python train.py --n_layer=12 --head_dim=64 --activation="squared_relu" --norm_place="pre" --norm_eps=1e-05 --rope_base=799.0 --rope_fraction=0.5 --lr_mult_qkv=0.4 --warmup_steps=0 --decay_fraction=0.4 --final_lr_fraction=0.02 --batch_tokens=[65536, 131072] --train_tokens=782100000
Each number is 128 + 24 x the weight over the matrix's rms, rounded and kept within 0 to 255. Layers, rows and columns count from 0.

# layer 6 attention value, 448x448, rms 0.0393, rows 124-159, columns 256-287
[[139 140 165 121 142 155  75  82 134 109 157 138 122 143 116 195 105 118 156 140 135 131 147 111 133 123 130 119 137 111 119 188]
 [118 139 143 158 150 120 138 131 125 113 163 117 126 133 124 108 189 101 150 144 124  93 122 103 116  98 142 131 114 138 103 136]
 [115  90 158 125 116 127 166 126 158 152 106 148 127 160 130 167 137 136 140 134 130 164 126 102 136 127 141 136  89 177 123 109]
 [121 109  89 139 135 118 158 161 157 112 171  95 137 112 121 127 104 119 103 120 117 125 106  93  67 115 153 136  93 146 159 124]
 [119 117 112 117 121 128 128 118 107 136 111 115 115  85 122 128 140 141 138 122 133 141 130 142 107 159 131 123 137  93 143 137]
 [128 135 100  73 136 140 130 135 118 135 123  66 140  95 134 131 161 125 102 134 133 129 151 111 118 116 139 131 151 128 141  90]
 [137 148 157 149 140 135  75 162 144 138 135 146 157 113 122 101  91 122 136 129 137 132 123 163 115 136 108 112 107 108 152  94]
 [123 105 153  86 147 118 140 173 152 130 137 161 143 143 124 118 155 143 153 132 123  76  84 172 115 155 143 113 131 143 136 148]
 [105 101 127 120 115 109 162 111 106  98 162 134 117 147 141 154 106 139  99 135 122 129 101 141 131 119 126 118 161 109 145 115]
 [132 116 135 120 119 131 135 124 166 131 164 160 143 176 123 130 147 131 132 136 112  90 126 164 143 140 134 105 120 160 137 117]
 [ 97 138 112 158 102 111 126 115 160 147 130 126 115 106 135 147 150 145 154 134 118 148 105 153 132 139 115 132 143  97 159 125]
 [116 136 151 141 114 113 155 111 144 120 174 141 128 170 136 145 125 100 147 185 133 121 106 108 112 144 117 128 173 127 118 136]
 [108 130 130 112 134 125  57 119 132 147  76 123 132 108 119 119 115 126 118 136 126 164  83 102 105 132 112 136 150 176 115 101]
 [151 146 132  89 126 115 133 127 131 148 170 158 138 102 130 135  72 119 134 141 121 127 154 157 137 135 121 119  86 186 152 130]
 [111 128 129 129 133 158  91 101 117 130 143 153 121 130 126  95  81 128  87 111 140 134 110 126 122 142 130 110 112 132 116 133]
 [147 151 140 170 124 126 133 141 149 125 148  86 129 155 112 142 113 128 114 128 123 138 103 163 155 110 132 113 113 164 127 102]
 [154 160 125 144 128 148 161 103 116 139  54 179 132 118 111 127 182 113 119 127 131 107 167 104 139 107 123 168 169 190 130  56]
 [115 110 173  48 143 127 189 122 130 125 128 162 118 121 112 115 133 126 147 144 111 103 145 105 130 123 134 124 142 165 116 142]
 [130 118 120 114 130 136  91 108 113  77 125 159 137  98 116 152 158 130 175 126 118 121 129 144 129 139 104 136 126 124 136 157]
 [149 116 119 121 145 127 149 137 152 123 136 127 143 107 128 123 117 128 138 124 140 108 174 104 107 109 121 130  79 108 157 125]
 [116 124 134 158 120 134 149 137 116 142 163 152 116 136 135 111 118 128 149 115 115 129 109  96 124  96 125 130 138 130 144 163]
 [126 117 102 140 137 148 108 148 118 133 150  78 129 146 104 103 141 124 119 118 125 139 130 107 114 132 128 122 107 140 183 128]
 [151 146 152 160 138 136 102 118 115 114 140 109 110 154 128 170 106 119 121 132 123 125  97 151 113 131 147 110 158 149  94 131]
 [127 162 126  82 128 114 149 119 122 114 120 147 123 110 145 120  96 139 108 149 136 147  69 124 154 127 149 123 127 137 124 119]
 [147 116 155 128 124 133 129 171 133 122 169  76 139 129 129 102 138 144 142 114 119 132 109 104 110 139 120 142  92 117 138 167]
 [127  96 131 114 124 147 137 113 144 109  84 123 129 159 127 125 101 106 149 140 145 104 134  91 144 139 120 138 172 144 147 159]
 [115 157 110  59 122 123 103  77 124 137 151 160 114 151 148  95 123 121 154 147 127 123 153 112 109 154 128 136 112 122 122 151]
 [146 135 125 170 136 128 170 150 150 131 139 100 132 148 126 124 113 122 117 128 147 142 140 115 135 133 146 117 115 115 151 158]
 [131 137 142  87 111 120 109 109 131 166 138 163 143 113 103 125 150 136 170 144 133 127 104 106 133 109 111 123 119 128 127 167]
 [126 101 131 139 125 135 150 170 128 148 120 134 135 126 116 109 130 116  98  99 147 120 137 122 134 109 120 114 136  97 128 132]
 [116 139 133 119 138 131 122 130 122 127 147 112 136 122 132  92 122 109 151 147 142  92 136 132 142 145 120 118  98 170 134 132]
 [138 140 135  98 129 131 164 123 122 131 121 134 122 163 120 120 142 136 127 118 128 142 118 145 135 132 140 135 137 121  94 131]
 [106  91 129  82 131 123 118 109 107 118  74 142 126 160 141 119 102 138 130 119 129 111 149 168 160 141 105 131 152 119 134 160]
 [120 107 153 133 124 130  91  95  87 150 149 127 133 127 127 138 126 134 142  99 116 156 124 177 122 162 153 129 129 119  90 149]
 [140 133 115 113 112 123 112 120 138 147 159  70 152 113 128 115 158 110 131 137 137 142 149 139 120 140  93 136 164 104 128 134]
 [144 114 117 146 116  93 110 105 147 126 130 170 129 131  99 128 142 124 148 103 140 162 118 106 130 128 137 117 139 139 106 114]]
# layer 6 attention output (transposed), 448x448, rms 0.0865, rows 124-159, columns 256-287
[[100 106 143 110 143 107 144 145 103 132 126  74  78 126 145  94 124 137 135 133 170 124  71 113 125 107 136 165 158 119 160  90]
 [133 117 157 119 118 141 148 114 118 196 128 136 161 119 134 109  90 134 135  94 161 124 131 114 151 133  86 124  85 127  79 132]
 [ 78 163 103 138 113 114 100 120 111 112 113 115 170 157  99  88 107 134 135  99 120 135 140 143 149 121 149 131  91  91  97 103]
 [121 129 124 137 103 128 103  91  97 187 131 161 146 121 127 120  91 121 134 120 145 119 135 172 145 105 148 110 114 152 145  97]
 [133 139 142 108 111 142  95 115 128 134 148 135  98 101 133 116 134 105 138 119 136 110 129 105 132 163 139 115 139 136 158 103]
 [139 123 150 126 145 155 141 102 185 126 108 113 139 116 107 141 136 127 126 102 171  93  84 101 113 179 133 124 150 145 108 142]
 [112  96 117 153 122  99 145 142 123 112 108 117 174 108 116 136 109 140  90  77 140 138 138 132 166  94 130 137  78 119 136  94]
 [114 158 133 145 123  93 162 107 140 135 132 106 147 152 125 127 128 149 118 158 150 122 119 155 159 140 118 132 151 127 140 106]
 [168 174 153 124 105 142 132 162 134 177 140 134 107 143 147  95 120  91 103 110 169 128 137 116 130 108 120 110 128  88 120 151]
 [100 131 158 135 137 133 126 124 152 122 167 155 126 101 126 129 144 106 133 146 136 101 134 137 135 115 109 115 130 116  99 149]
 [167 118 117 136  98 129 104 116 137 155 132  98  92 102  89 133 139 108 118 127 182 163  97 122  94 116 112 131 106 139 143 130]
 [106 107 108 128 126 181  96 151  97 149 156 145 100 162  60 133 138 122 101 122 127 121 155  99  89 163 126 143 130  98 126 138]
 [128 156 126 107 155 122 129 118 131  98  77 103 104 122 138  83 104 110 169 116 123 127 139 123 145 161  84 121 127 141 131 128]
 [ 91  86 141 125  94 120 110  81 121 138 111 149  90 124 120 148 115  79 118 129 124 151 138 155 144 115 144 111 123 143 126 106]
 [144 155  85 100  92 118 135 135 104 130 143 163  87 126 136 162 115 107 118 155 129 135 142 143 172  85 124 111 123 123 101 138]
 [158 119 139 153 120 111 152 152 172 132 132  84 138 106 119 159 135 116 128  90 145  99 104 126 117 122 129  97 142 142 134 138]
 [128 113  97 100 154 170 152 183 126 204 120 106 113 115 134 132 115 146 168 129 111 142 123 117 127 128 102 146 106  90 135 110]
 [137 126 116 130 160 101 163 130 136 164 152 147 139 116 159  87 149 152 145 136 104  99 122 122 119  82 104 158 141 193 169 147]
 [127 130 133 109 139 131 127  99 153 129 119 135 112 178 153 161 135 150  95 163 135 174 154 147 129 109 108 140  93  98 148 104]
 [110 129 127 103  94  82 130 131 127 148 126 123 105 112 128 144 149 142 180 148 127 122 140 118 149 113 140  95 120 131 139 141]
 [116 120 141 119 143 160  98 136 109 140 123 119 147 134 147  93 135 117  82 143 122 160 136 110 131  90 152 165 101 117 124 125]
 [138 131 115 141 165 156 123 118 116 135  78 147 100 119  89 141 165 166 121 106 123 112 150 132 113 119 128 138 107 129 149 130]
 [112 125 159 140 140 122 159 132 101 138 122  96 135 146 143 111  95  99 149 116 107 141 115 115 160 124 121 162 135 119 136 158]
 [117 119 159 142 151 124 108 101 141 145 145 129 119 160  90 106 155 150 119 110 106 133 132 104 139 114 162 123  94 145 139 124]
 [ 96 108 103 126 114 120 142 177 114 101 159 145 110  95 121 127 133 107 145 119 155 164 128 154 121 140 116 114 120 153 125 131]
 [151 124  90 157 115 157 172 136  97 127 132 144 135 114 169 134 167 161 111 107 111 118 125 120 136 119 142 145 151 135 136 184]
 [ 87 107  87 129 115 103 105 109 114 141 124 130 160 144  95 116 112 116 143 125 128 156 150 164  99 136 128 112 125 155 131 133]
 [ 87 110 163 153 100 178 147 122 129 121 142 146  97 104 126 136 158 136  89 134 124 126  99 131 132 145 167 134 142 119 143 124]
 [132 119 105 128 160 131 159 116 143 149 116 123 179  91 148 134 122 173 121 105 117 162 116 129 104 106  66 154 124  89 128 124]
 [127 151 123 119 144 163 138 142 151 112 168  82 131 131 112  94 122 150 129 112 128 135 128 149 109  82 145 158 135 136 146 101]
 [155 115 125 132 137  69 113 137 138 135 135 122 133 140 131 130 145 131 144 153 122 113 158 131 116 131 106  91 121 113 134 109]
 [116 129 120 108 128 172 134  97 127 113 123 140 134 132 158  96 126 141 126 123 151 144 110 134 109 116 162 128 128 177 100 126]
 [ 92 138 126  87 112 120 128 161  96  91 155 103 114 136 103  84 141 142 136 156 119 117 104 120 122 161  74 111 105 120 120 151]
 [152 115 137 140 110  87 150 108 127 116 162 140 148 113 126 165 139 121 126 131 122  85 106 143 112 134 144 133 139  83 121 125]
 [125 160 161 152 162 136 172 143 115 139  87  59  78  85 122 112 105 123 163  78 116  56 116 159 141 138 113 176 149 106 109 133]
 [116 106 122 150 138 135 128 132 134 134 116 132 135 115 155 141 156 117 103 149  92  93 134  80 133 134 136 182 133 122 141 124]]
# layer 6 attention query, 448x448, rms 0.0311, rows 128-191, columns 256-287
[[108 136 117 130 111 100 130 101 161 127 120 116 163 114 120 132 134 123 120 115 119 144 111 138 115 146 118 155 130 155 111 169]
 [126  93 119 127 131 130 121 136 133 150 142 129 110 144  85 105 125 121 133 154 138 144 151 115  99 144 123 111 129 174 126 132]
 [125 173 129 142 126 134 118  98 157 137 121 131 134 141 127 112 132 102 143 111 119 129 129 103 102 149 140 140 119 135 125 171]
 [108 136 144 144 135 154 126 129 104  83 135 113  95 136  98  98 114 125 150  93 147 115 134 114  93 130 127 138 137 133 137 122]
 [138 163 115 140 124 107 139 123 154 130 118 176 158  98 146 120 121 160  98 139 108 103 119 118 108  82 132 119 124 133 150 141]
 [133 199 116 133 159 127 112 108 139 123 114  84 142 148 156 125 113 132 129 112 109 106 116 127 116 124 125 143 120 144 104 167]
 [110 117 105 124 136 131 149 102 126 132  99 109 139 112 140 101 131 126 129 110 102 122 114 122 143 152 111 145 129 136  90 121]
 [106 111 139 154 126 110 136 163 132 132 121 146 111 127 108 112 135 107 138 139 152 160 149 134 108 115 142 132 150 113 155 116]
 [ 95  73 131 146 134 132 133 109 143 125 129 129  82 125  63  96 144  92 121 160 139 174 136 145 141 154 110 138 126 169 152  97]
 [149  99 136 148 115 131 122 132 129 117 155 128 105 116 125 123 174 135  70 144 121 153 113 117 106  95 138 160 147  84 164 160]
 [ 90  95 143  98 155 122 117 121 100 116 140 125  84 131 126 104 148  90 118 140 122 143 138 136 140 168 137 119 147 142 147 122]
 [144 107 149 124 127 153 124 129 148 147 132 133  94 119 119 136 138 117 116 177 128 155 139 120 147 159 162 108 142 112 133 141]
 [130 103 123 134 129 121 136 156 155 126 132 125  94 134 101 125 144 108 104 159 121 160 119 122 150 114 113 120 142 131 127 136]
 [155 176 113 131 113 114 133 127 141 127 119 137 149 147 146 161 109 163 142 129 150  97 108  80 160 160 132 112 115 124  98 111]
 [135 165 129 128 123 117 134 132 152  91 138 121 153 148 147 123 140 165 143  73 114 142 113 121 122 128 150 123 135 116 118 144]
 [ 88  94 123  93 151 140 144 135 107 140 135 115 112 124 117 130 121  98 134 143 138 147 114 114  88 141 135 119 153 158 159 123]
 [124 147 122 100 187 137 114 170  93 133 152 140 124 128  98  95 130  94 134 119  92 122 133 106 135  80 134 124 151 111 188 156]
 [104  97 152 114 149 133 137 146 134 151 131 134  85 117  72 107 130  81 129 171 110 144 147 156 169 136 137 111 154 157 162 124]
 [ 95 114 129 134 139 131 129 137 121 140 125 136 113 105 100 142 130 131 120 113 108 114 113 162 144 181 177 132 141 152 167 140]
 [122  87 146  94 152 115 150 124 101 166 116 127  93  82  99 109 160  87 122 166 115 141 147 139 126 155 136 125 158 162 155 136]
 [ 76 120 177 123 138 118 142 111 150 149 122 104 108  91 127 104 115 126 125 161 135 144 170  94 138  87 131 119 115 133 150 128]
 [ 95  76 165 130 151 136 130 129 133 162 124 130  75  90 127 109 137 117 141 178 119 142 165 144 130  97 128 136 147 145 133 129]
 [137 161 125 130 136  98 136  96 135 107 144 127 116 110 144 105  91 140 114 103 106  89 127 130 132 111 154 103  94  92 123 152]
 [ 96  93 143 116 126 157 101 140 153 170 121 100 105 142 125 134 155 117 122 136 101 141 105 117 134 169 154 132 170 181 145 134]
 [159 185 128 130 137  91 136 132 154 135 150 124 164 133 131 123  95 145 168 134 148  91 128 132 110 131 118 130  85 114 104  85]
 [150 128 189 155 113 156 133 154 120 142 160 128 141 144 138 157 157 114 105 105 135 130 130 114 116 151 137 116 157 147  71 106]
 [167 190 139 140 100 141 134 142 122  64 168 146 162 138 134 149 122 116 113 111 148 142  96  87 122 114 137 120 114 122  92 130]
 [152 184 112 161 124 141 121 123 138  99 112 110 155 129 142 120 140 105  94 116 148 132 147 114 149 117  80 106 140 117  96 131]
 [ 94  46 101 117 118 135 162  41  97 104 111 128 179 102  86 163 175 122 151 122 145 145 142 110 119 131 126 117 102 153 116 106]
 [196 212 111 189 119  76 129 110 132 150 136 100 114 112  90 188 153 103 143  79 132 105 162  90 104 138 117 124 108 132 126 112]
 [160 100 152 168 124 122  72  97 153 152 114 118 104 101 162 136 109 130 148 150 105 131  82 152 159 105 151  94 128  93  93 161]
 [ 84 151 139 117 155 155 104 126 145 177 146 114 129 111  93 151 179  83 137 112 146 125 130  83 106 137 126 156  95 111 141 127]
 [154 123  79 218 112 184 126 150 127 129 188 125 192 122 137  51 134 109  35 147  94 109 127 147 120 124 113 164 137 138 122  73]
 [139 167 153  83 149 145 125 155 102 107 143 131 133  83 175 167 153 128 146 147 118 205 124 117  87  90 161 110 176 135  65 106]
 [134 162 110 204 139 119 128 150 117 165 165 123 114  71 128  89 126 126 111 148 143  86 105  96 130 166  91 112 113 133 131  98]
 [ 94 121 127 110 165 144 137  94 189  40  91 129 133 196 116 135 144 117 122  93 119 160 164 122 140 159 155 108 125 128 141 103]
 [171 143 141  62 127 144 162 116 142 165 102 119 151 124 132 139 206 130 131 116 162 117 161  96 139 101 128 151 138 171  49 106]
 [107 190 143 127 101 120 166 128 103 161 159 142 133 100 180 120 111  97 108 154 152 125 152 118 147 118 109 154 114  99  75 115]
 [204 154 109 118 120 191 130 100 120 149 157 145 108 135 111 169 178 115 105  86 150  43 122 127 138 133 160 156 192 142  89 156]
 [101 157 110 125 117 118 146 137 180 134  75 159 144 157 121 150 134 183 141  86 150 123  60 145 111 173 121 142 114 143 116 122]
 [114 141 125 142 143 106 101  98 151 124  80 159 137 151 128 121 142 129 114 176 102 129 157 105 154 123 124  69 168 138 128 105]
 [200 130 108 111 135 100 187 163 130 148  89  95 112 110 119 145 165 130 108 161 123 163 151 140 120 169 151  92 117 152 140 178]
 [176  69 169 114  94 144 118 102 150 135 101 147  92 116 127 126 156  79 123 123 138 101 116  92 196 160 118 121 149 144 125  96]
 [ 84  74 173 115 182 104 124  84 120  96 117 139  88 194 115 106 116 144 115 139 142 123 134 137 141 102  87 119 121 131 156 112]
 [ 71 108 184  96 103  83 136 141 146  80 101 162 105 124 182 164 137 108 155 104 108 129 115 151 163 147 134 149 170  77 205 123]
 [157  37 119 158 140 136  82  93 118 113  97 170 180 128 140 101 116  87 143 172 108 135 115 117 108 193  85 106 102 137 186 180]
 [164  94 128 103 135 122 134 113 133 112 100 151 132 125 109 131  98 137 113 141 130 120 117 131 147 120 125 111 171 143 135  89]
 [110 133 106 130 146 161 133  99 151 144 101 119 121 115 111 114 103 178 152 155  83  35 121 160 115 113  72 116 126 128 128 131]
 [ 74 109 189 130 116 113 160 130  79 190  93  93 101  83  93 145  80  96 123 116  94 167 108 132 104 150 136 163 113 159 136 134]
 [142 127 172 208 120  94 118 134 124 125 185 116 109  91 143 120 136  91 127 142 142 116 145 102 171 147  69 140 118 154 113 139]
 [ 67 207 123 138  74 160 162 118  72 157  76 195 149  41  92 132 121 133 119 121 194 165 106 131  55 163 125 195 139 138  69 115]
 [140 165 140 152 141 154 126 159  84 131 133 144  79  62  72 143 136 142 100 170 153 139 124 123  90 160 181 143 100 155  77 116]
 [160  69 139  90 140  90 104  95 125 105  84 147 124 142  79 174 113  92 144 145 123 184 169 135 100 165 169  99 120 110 161 166]
 [150 175 135 111 115 168 140  81 171 108 163 111 128 142 155 159 175 131 120 125 113 218 166 129 117  83 159 149 193 121 106 110]
 [ 83 133 114 104  88 106 170 118  92 192 109 159  93 110 121 106 109 129 112 105 130 111 136 127  65 166 127 150 141 147 162  88]
 [128 138 121 115 134  80 136 143 131 146 121 136  84 107  87  74 123 161 142 135 126 171 113 143 127 159 148  89  75 139 196 129]
 [144 132 111 119 121 125 127 125 114 107  97 104 114 169 142 144 126 112 173 117 164  78 124 145 154 155  82 147 130 136 121 132]
 [ 93 145 123 119 116  81 151 131 130 122 156 146 101 133  86 168 136 131 129 134  98 148 168 132 175 165  69 103 137 116 131 159]
 [102 151 123 148 114 165 137 130 164  69 110 103 105 146 143  32 142 178  85  74 159  98 153  84  76 136 166 190 124  69 108 108]
 [121 100 164 100 137 139 145 139  62  87 127 125 123 124 104 126 106 154 133  93  91 160 123 144 184 158 107 124  93 121 119 212]
 [117 123 144 172 125  75 138 112 117  59 154 150 119 114 178 179 136 140 123 144  97  71 133 117 227 109 143 124 123 125 121 107]
 [143 155 152 102 126 175 107 115 131 104 149 116 149 168 174 124 118 140 128 173 149 122  95 123 162 112 115 134 138  96 158 160]
 [ 96 155 116 124 144  99 161 116 157 104  99 159 149 130 169 145 160 148 168 162 130  86 128 161 131 120  75  88 161 142 118 136]
 [132 113 109 155 146  67 114 171 188 106 126 149 149 133 122 121  95 120 144 151 144 149 121 180  98 100  78  70 109 167 196 176]]
# layer 6 attention key, 448x448, rms 0.0326, rows 128-191, columns 256-287
[[120 149 133 157 134  97 127 125 104 123 122 134 112 123 135 123 131 109 175 159 127 140 143 117 113 111 125 106  89 144 156 104]
 [112 139 121 114 136 136 123 145 144 116 122 132 158 123 152 118  96 118 127 117 146 132  79 132 172 137 124 132 106 136 161 149]
 [115 116 117  97 116 126 112 140 119 129 160 136 147 121 150 130 102 128 105 147 153 116 143 152 131 130 150 103 132  96 140 116]
 [155 109 141 110 121 129 128 123 135 124 124 108 139 110 113 127 141 125 101 123 133 128 121 108 116 132  94 142 156 149 120 117]
 [132 116 156 114 120 129 106 139 102 145 130 144 138 136 118 147 129 121 133 142 142 124  95 145 129 127 121 123 119 107 165 105]
 [ 99 150 120 161  87 130 126 162 168 126 140 152 143 138 126 116 129 136 151 110 133  85 105 150 133 173 107 145 118 141 108 118]
 [104 157  98 109 116  92 133 148 148 110 127 126 132 130 148 128 114 148 140 126 161 127 125 133 106 133 130 141 104 113  99 133]
 [117 118 139 100 137 135 118  97  97 129 113 141 115 141 117 140 136 122 113 161 110 125 137 118 118 117 115 115 164 135 108 126]
 [135 112 121  90 146 144 122 107  87 108 118 118 119 142 142 146 132 145 145 135 110 119 122 126 123 103 156  94 157 135 139 134]
 [156 138 143 150 129 132 123 117 112 143 134 134 109 137 147 102 130 144 128 160 128  99 111 110 176 128 130 120 137 159 130 124]
 [137  83 105 139 159 158 134 101 121 115 114 132 102 109 117 125 135 121 127 180 134 151 119 131  88 111 141 115 170 113 110 133]
 [144 142 124 119 150 105 115 130 143 129 121 117 123 132 128 119 127 140 157 143 119 123 114 108 119 131 133 147 165 129 154 117]
 [138 105 135 121 114 148 114 128 123 108 128 116 149 120 114 124 141 134  95 176  98 109 128 130  87 150 168 119 140 125 160 129]
 [154 161 142 103 121 116 120 147 146 146 128 118 155 141 151 120 131 160 149  76 155 105 128 157 133 143 135 160  84 112 117 123]
 [137 160 125 102 140 135 135 139  92 112 106 139 114 138 112 141 111 117 135 108 126 151 150 127 149 154 130 143  88 143 105 133]
 [135  80 123 146 126 139 147 120 101 130 101 161 111 113 107 132 161 137  99 160  93 130 110 133 126 110 108 120 169 110 175 133]
 [133 113 115 153 120 140  93 110 111 103 119 145 103 135 102 153 138 106 122 162 108 139 120 116 155 128 114 115 132 119 144 139]
 [140 109 130 101 135 133 117 120 114 112 101 162 101 109  99 132 137 140 146 195  96 152 107 116 102 111 123 119 141 167 142 164]
 [137  99 110 142 115 140 127  80  99 126 122 129 129 167 121 124 144 114 138 187 114 129 130 109 113 115 110 109 145 129 113 167]
 [131  99 119 126 120 131 120 105 144 125 130 108 128 109 118 139 129 123 122 175 120 137 129 103 131  95 137 144 129 111 175 143]
 [120  93 104 112 133 137 119  87  90 134 121 120 115 134 109 113 143 143 117 163 127 130 134 133 130 124 107 124 150 144 120 116]
 [137 135 119 132 122 125 105 139 116 146 114 129 132 166 100 137 136 124 148 125 129 134 129 124 110 107 115 129 142 137 150 147]
 [131 118 129 134 147 134 161 129 139 136 110 128 119 136 128 139 131 147 130 177  94 158 119 128 165 124 144 134 148 125 151 112]
 [ 89 110 129 102 119 143 130 128  73 102 124 131 104 106 102 123 111 115 140 171 107 132 140 109 115 155 132 140 121 128 176 112]
 [181 158 110 150 105 143  97 160 138 156 140 131 122 121 163 148 142 157 131 132  97 153 136 159 140 142 135 113 145 107 152 152]
 [120 116 135 135 140 109 137  94 172  97 123 119 118 121  87 132 142 168 128 132 103 180 153 137 156 153 121 144  73 117 117 151]
 [118 133 130 140 114  97 167 127 136 116 132 135 138 153 136 114 100 132 120  73 121 101 162 133 128 140 122 141 127  84  88 112]
 [151 126 153 149 157 157 120 110 159 111 126 102 138 132 150 133 110 140 108 115 102 106 151 143 129 136 138  89 132 141 148 142]
 [ 94 150 116  84 100  96 145 127 111 162 101 136 119 104 119 126 161 120 115 101 121 150 125 145  58 145 148 155 174 150 118 111]
 [105  57 136 141  79 132 123  63 111 150 109 142 107 111  92 127 130 152 178 125 115 110 153 131 108 148 150 152 116  99 173 101]
 [158 105 138 137 131 136  95 119 112  93 142 107 121 131 121 135  96 139 133 133 115 191 113 134 176 113 102 112 124 147 117 160]
 [140 113 129 135 149 165 122  79 160 134 111 101 127 116 165 185 110 123 109 112 149 108 132 135  51 138 133 117 152 122 143  82]
 [171  62 160 125 110 193 178  77 135 103 122  96 143 115  78 116 110 142 129 176 110 105 154 118 137 161  99 109 114 175 129  96]
 [110 160 139 122 133 136  80 134  99  90 147 143 109 144  89 163 195 136 136 121 137 108 114 160  72 178 102 128  83 126 113 132]
 [126 103  99 124 148 141 131 116  90 106 118  92 128 140 136 147 100 108 121 155 107 152 101 108 154 164 131 111 145 106 147 194]
 [135 125 122 142  93  89 107 137 130 110 120 133 118 124  93 160 119 113 117 127  94 162 106 123 120 154 136  96  99 124 136  71]
 [144 113 117 130 135  97 123 113 140 102 104  78 135 167 121 145 156 114 124  90 125 134 114 151 154 151 136 116 116  85 127 140]
 [ 95 167 140 122 116 168 134 182  99 129 132 140  92 127 139 192 158 135 130 142 158 190 141  81 123  94  99 120  82 133  99 164]
 [ 94 152 107 106 135 135 132 120 117 100 143 142 137 113 121  92 128 120 122  78 140 116 132 131  93  97 161 134 148 159  69 114]
 [123 134 107  99 100 134 160 129 154 163 139 171 159 122 123 127 135 164 126 143 141  95  87 100 138 110 142 126 107 152 124 120]
 [126 158 167 149 126  80 128  96 116 141  63 180 172  29 137 148 165  92  71 130 135 165 123 126 113 152 157 130 154 133  83 137]
 [100  96  86 129 100 155 145 139 153 151 116 146 161 163 153  97  90  96 123  91 135 102 110 118 157 113 135 138 139 201  73 198]
 [137  84 119 143 127 159 144 117 161 132 119 157 125 117 125  64 128 119 124 159 130 122 127 102 102 146  73 132 112 105 133 139]
 [103 154 120 144 144 177 138 103 121 120 145 118 134 140 126  54 123 151 131 112 154 114 133 114 176 121 108 123 121 143 136 113]
 [137  97 175  93 128 118  88 105 104 127 111 131 121 144 106 255 127 121  95 121 143 170 162 160  93 150 120 121 103 125 137 116]
 [113 119 149 146 134 133  96 153  93  59 112 124 132 155 191 111  99 111 163 104 114 135 137 154 121 142 127 121 129 148 137 107]
 [150  68 121 127 144 169 154 116 118 129 166 146 134 113 144 131 130 114  97 163 126 140 171  98 172 126 135  86 142 116 110 127]
 [ 85  62 175  80 119 143 179 102 139 160 114  62 133 135 114 142  76 122 126 149 141 198 112 124 171  58 139 130 125 102  11  99]
 [120 128 143 141 124 109 105 127  77 167 148 145 121 113 108 131 162 117 141 117 124 143 118 162 111 162 152 144 147 111 134 169]
 [130 111  53 189 126 146 161  69 129 112 132 121 107 125 130 110  71  96 168 162 174 155  79 114 142 110  76 175 141 118  92  99]
 [136  64 195 104  83 141 175 172 138 164  91 153 139  80 127 132 104 119 154 120 146 180 104  93  67 119 151 167 148 141  97 182]
 [122 150 149 121 137 147 143  79 127 129 117 122 123  97 153 138 128 171 115  97 120 136 108 113 136 161 133 118 100 138 121 136]
 [144 127 186 126 100  86 152 124 114  91 101 138 168 130 106  96 117 139 110 117 149 120 184 128 154 116 145 137 119 162 162 153]
 [137  68 162  86  80 161 138  76 153  41 111 152 119 143 149 180 127 127 154 154 156 190 104 124 111  68 170 134 145 100  75 146]
 [166 135 130 117 111 165 176 128 134 223 123 136 117 106 103 125 114 111 139  92 141 161 143 129 100  90  80 141 173 144 132  62]
 [124 132 153 117 127  76 105 105 152 174 144 124 133 128 130 103 146 115 101  82 118 149 127  99  78 145 101 113 133 136 155  58]
 [124 124  80 142 139 161 104 126 151 136 129 141 120 148 162  99  87 107 129 146 103 108 132 161 118 160 136 128 127 154 122 142]
 [128  56 161 101 109  66 139  85 109 122 115 190  90 116 104 158 124 102 101 148 113 122  93 162 111 132 164 114 122 119 140 179]
 [160 143 128 105 120 114 142 183 155 114 106 146 158 100  76 145 112 148  96 123 154  98 129 128  85  98 112 145 153 181 138 150]
 [186 126 135 174 104 158 139 134 163  74 126  59 114 171 116 129 106 160 122  97 111 127 156 198 134 145  78 116  87 126  83  92]
 [ 70 158 159 121 179 126 115  85 138  46 112 151 128 143 180 166 124 122 106 123 130 164 111 143  71 133  93 155 100 127 164 130]
 [161 103 152 133 145 130 128 214 148  96 194 127 144  91 139 100 102 134 144 168 120 108 148 132 121 153 131 165 141 153  72 119]
 [121 179 104  81 148  98 129 120 168 133 142 108 129 159 119 119 132 209 194 139  91 112 131 128 139 112 144  86 118 114  88  82]
 [168 154 110 112 137 114 122  90 120 132 114 135 153 107 137 172 159 136  93 187 104 137 134  81 165  81 133 143 109 126 157  96]]